Weights of a small GPT-style language model, trained from scratch on English Wikipedia.
Size: width 96, 3 heads of 32 (1 for keys and values), vocabulary 8192.
Each number is 50 + 10 x the weight over the matrix's rms, rounded and kept within 0 to 99. Layers, rows and columns count from 0.

# layer 8 MLP up, 384x96, rms 0.223, rows 363-383, columns 0-95
49 31 46 52 56 56 62 55 46 56 43 54 57 54 44 61 47 56 35 49 42 54 38 49 43 51 57 44 39 32 41 52 41 42 52 34 26 33 44 45 35 56 61 49 54 55 52 67 54 32 58 47 39 49 35 65 49 46 27 52 42 50 53 52 71 35 48 39 65 45 42 47 51 64 61 46 49 65 33 35 68 52 29 38 52 47 68 57 57 39 54 53 53 60 41 55
53 54 58 75 57 50 59 62 36 39 64 49 56 61 37 49 46 61 48 36 59 47 66 38 58 56 37 48 62 52 52 63 52 41 62 65 53 50 49 38 60 42 58 46 67 57 56 51 42 45 56 78 40 47 51 39 58 65 52 55 64 57 46 49 44 46 57 48 46 39 28 57 59 60 56 41 58 50 65 53 50 41 51 49 72 35 65 31 56 66 44 42 45 65 54 41
57 52 62 37 50 63 49 64 48 39 46 61 55 43 47 33 66 52 50 40 45 43 41 32 38 59 54 45 74 48 47 55 50 49 54 46 53 43 60 59 49 47 52 36 44 69 48 44 67 57 48 51 57 60 39 36 37 51 53 45 48 60 33 62 56 52 53 46 48 49 54 63 48 62 41 64 42 51 40 52 54 64 46 51 58 53 52 37 57 49 45 59 51 41 51 43
57 78 49 39 38 56 44 46 46 52 40 67 44 51 58 61 56 39 62 44 57 32 57 53 44 38 51 41 41 59 74 56 57 61 37 51 44 57 60 57 40 29 25 59 56 49 44 44 55 49 54 48 59 39 46 43 48 54 64 49 42 66 51 52 61 42 34 61 46 56 52 45 37 47 58 50 48 60 43 34 52 30 41 53 42 39 46 48 50 42 38 47 49 47 44 58
44 70 40 52 47 47 40 33 32 50 48 54 44 57 35 46 79 48 61 48 36 69 49 65 43 29 49 38 35 59 55 59 38 53 69 45 43 39 44 59 42 38 56 66 49 42 59 67 56 30 51 47 49 62 54 44 41 52 58 63 44 48 45 38 59 55 45 43 50 45 45 51 31 67 70 52 46 31 36 42 45 45 35 54 53 32 46 39 45 53 54 42 69 76 37 54
66 77 51 40 43 52 76 47 50 43 30 35 61 60 62 48 40 48 44 49 42 38 46 57 28 61 46 57 68 46 47 57 47 56 49 49 64 38 52 73 55 56 55 56 58 48 69 46 63 62 29 33 37 53 53 55 50 36 45 50 59 34 68 68 55 52 50 56 45 49 78 45 42 42 48 49 41 78 48 50 55 48 41 43 39 46 42 60 51 49 38 66 69 46 41 36
25 68 81 51 53 50 47 49 60 32 43 55 66 28 40 47 39 39 36 37 57 55 30 35 58 47 44 45 42 57 50 54 45 53 46 46 62 64 61 53 70 42 47 60 56 71 39 59 57 46 39 50 65 56 43 43 54 53 47 46 61 54 52 54 43 52 36 45 57 27 48 45 56 44 54 57 33 48 57 48 71 63 47 28 44 63 26 63 53 72 46 45 60 51 67 34
47 51 47 44 50 44 64 72 58 51 21 56 57 56 49 52 53 78 46 46 37 61 49 37 45 48 59 62 62 74 41 53 43 49 53 39 47 44 50 36 42 35 34 42 45 58 48 51 55 44 60 29 51 49 41 63 43 44 41 49 53 45 44 34 53 50 46 49 34 44 66 53 62 55 59 62 43 33 46 50 49 67 53 41 38 61 59 53 47 52 47 44 58 36 33 50
49 56 42 56 61 45 54 57 51 48 34 50 49 52 56 38 46 50 48 47 46 42 26 51 49 34 56 44 50 57 57 48 35 53 52 31 39 53 54 54 49 53 36 33 46 59 54 55 41 47 42 51 57 58 45 45 37 18 58 43 63 41 64 35 52 56 58 66 45 34 35 54 66 34 61 40 50 50 44 59 55 34 37 65 54 56 61 62 58 57 46 35 42 59 68 42
68 51 58 46 69 56 27 73 50 55 50 45 60 49 46 56 64 64 54 41 27 64 44 40 61 61 59 56 46 69 54 51 58 37 49 47 57 49 60 55 47 55 56 42 57 53 27 46 68 46 43 52 51 36 55 38 34 54 68 58 73 49 52 50 51 42 19 37 48 26 43 42 45 39 53 51 53 47 44 60 66 65 38 65 41 51 31 51 73 52 42 63 37 54 43 49
41 63 59 40 46 48 45 40 41 39 42 35 49 49 47 41 49 62 62 38 58 56 38 54 47 36 65 47 34 64 64 43 55 58 42 46 41 36 57 65 31 53 51 41 51 44 58 36 50 38 54 38 51 66 35 50 50 44 45 31 45 50 50 56 34 50 63 53 44 56 56 80 45 64 41 59 48 55 43 55 38 46 54 40 34 58 46 42 52 38 29 43 41 52 52 60
56 43 48 51 39 43 40 53 68 40 37 42 35 57 44 48 44 61 47 44 47 45 47 49 65 58 54 46 59 42 41 62 56 51 50 45 53 53 36 46 51 55 46 46 43 64 47 48 48 64 56 56 40 64 54 63 53 37 53 60 47 51 34 63 57 38 46 30 52 56 54 42 50 63 57 55 43 59 54 51 66 46 45 55 57 36 42 42 49 42 62 48 70 45 51 53
52 45 60 52 46 56 62 56 47 37 60 46 50 59 55 44 49 56 50 56 55 48 62 46 57 49 39 55 65 70 34 68 47 48 48 39 50 52 36 56 61 44 42 58 65 36 47 60 52 72 61 41 50 35 53 41 51 36 59 57 58 51 44 60 36 35 43 72 39 34 60 60 58 54 77 45 40 53 59 55 41 51 54 41 72 62 47 56 49 44 47 36 64 48 55 64
48 37 59 56 51 49 51 44 47 43 49 52 49 39 67 63 61 55 48 61 32 36 55 66 53 32 53 48 52 39 54 56 43 50 52 49 54 31 62 81 45 47 44 45 50 55 29 57 45 40 52 24 56 51 51 53 52 56 53 45 53 42 58 64 59 53 61 37 49 44 38 54 62 49 51 53 54 48 34 41 52 46 57 54 43 65 45 51 54 59 53 43 56 51 57 72
48 24 30 50 49 25 40 59 54 46 47 42 57 55 53 34 36 49 68 58 61 36 64 49 69 52 38 57 63 66 49 43 50 53 51 55 52 58 27 30 43 41 49 58 56 52 42 49 54 32 47 34 47 58 74 58 59 23 58 60 57 59 52 38 71 52 39 64 76 49 30 58 60 49 49 56 56 59 52 43 47 56 39 45 44 31 36 50 52 69 42 27 57 51 65 42
70 47 39 68 50 66 56 57 56 66 48 53 35 40 51 62 68 50 55 39 53 47 43 48 58 47 49 54 44 38 58 46 50 67 41 43 39 49 49 54 54 52 50 31 38 54 50 54 39 45 47 49 25 61 23 54 32 51 67 46 50 52 57 52 41 58 59 75 52 38 49 56 62 45 49 46 36 61 63 24 29 43 48 49 54 65 33 50 51 37 46 54 58 67 53 49
58 55 48 61 57 62 43 68 46 54 66 59 49 69 39 50 61 38 55 58 54 37 54 66 40 56 53 41 53 50 53 48 52 52 45 47 44 55 52 43 57 56 41 48 46 38 57 52 66 44 35 50 54 59 31 40 45 39 61 42 38 48 53 46 51 60 60 34 52 56 52 55 60 58 51 50 52 42 26 55 51 51 63 53 50 50 51 35 45 52 59 50 72 47 55 48
45 61 48 60 55 61 49 60 51 54 52 44 49 63 52 46 40 49 49 38 41 40 44 59 42 57 42 42 55 66 58 57 56 70 37 50 42 48 53 54 42 57 41 38 38 60 49 50 46 43 39 40 53 33 47 45 59 40 54 47 48 35 48 39 33 38 35 39 47 55 65 59 50 44 41 49 57 32 40 54 58 51 58 59 59 51 46 57 60 68 47 33 29 35 69 36
66 51 47 61 37 68 43 58 45 59 56 54 57 54 54 44 63 53 68 49 48 47 47 60 35 33 62 54 59 69 42 61 25 53 56 38 66 51 50 36 53 65 62 36 56 36 41 63 49 45 55 45 54 39 46 51 48 54 36 50 49 49 62 48 50 59 30 43 39 54 38 60 74 38 57 45 49 43 37 43 50 58 33 48 49 40 62 53 41 41 71 44 61 53 60 51
63 55 40 60 56 72 33 45 59 61 47 42 59 53 53 46 43 56 45 56 62 35 44 52 50 42 36 41 55 49 42 54 56 73 48 55 55 48 64 67 49 63 64 48 52 46 53 47 45 50 56 39 50 56 51 63 48 48 43 35 61 44 53 41 39 60 49 47 56 65 52 61 36 32 43 46 54 50 42 49 48 70 29 48 30 44 70 47 44 52 55 54 36 34 60 54
66 68 63 33 52 73 35 54 55 53 58 47 33 29 51 55 51 54 61 52 47 54 56 49 50 51 56 36 52 38 57 78 47 44 47 67 38 62 59 45 42 46 45 43 43 67 57 38 58 48 57 54 53 53 47 61 36 46 65 51 57 48 45 30 55 50 55 35 56 39 38 43 44 53 50 42 50 39 59 47 49 50 42 43 43 43 63 63 62 54 42 68 53 40 56 45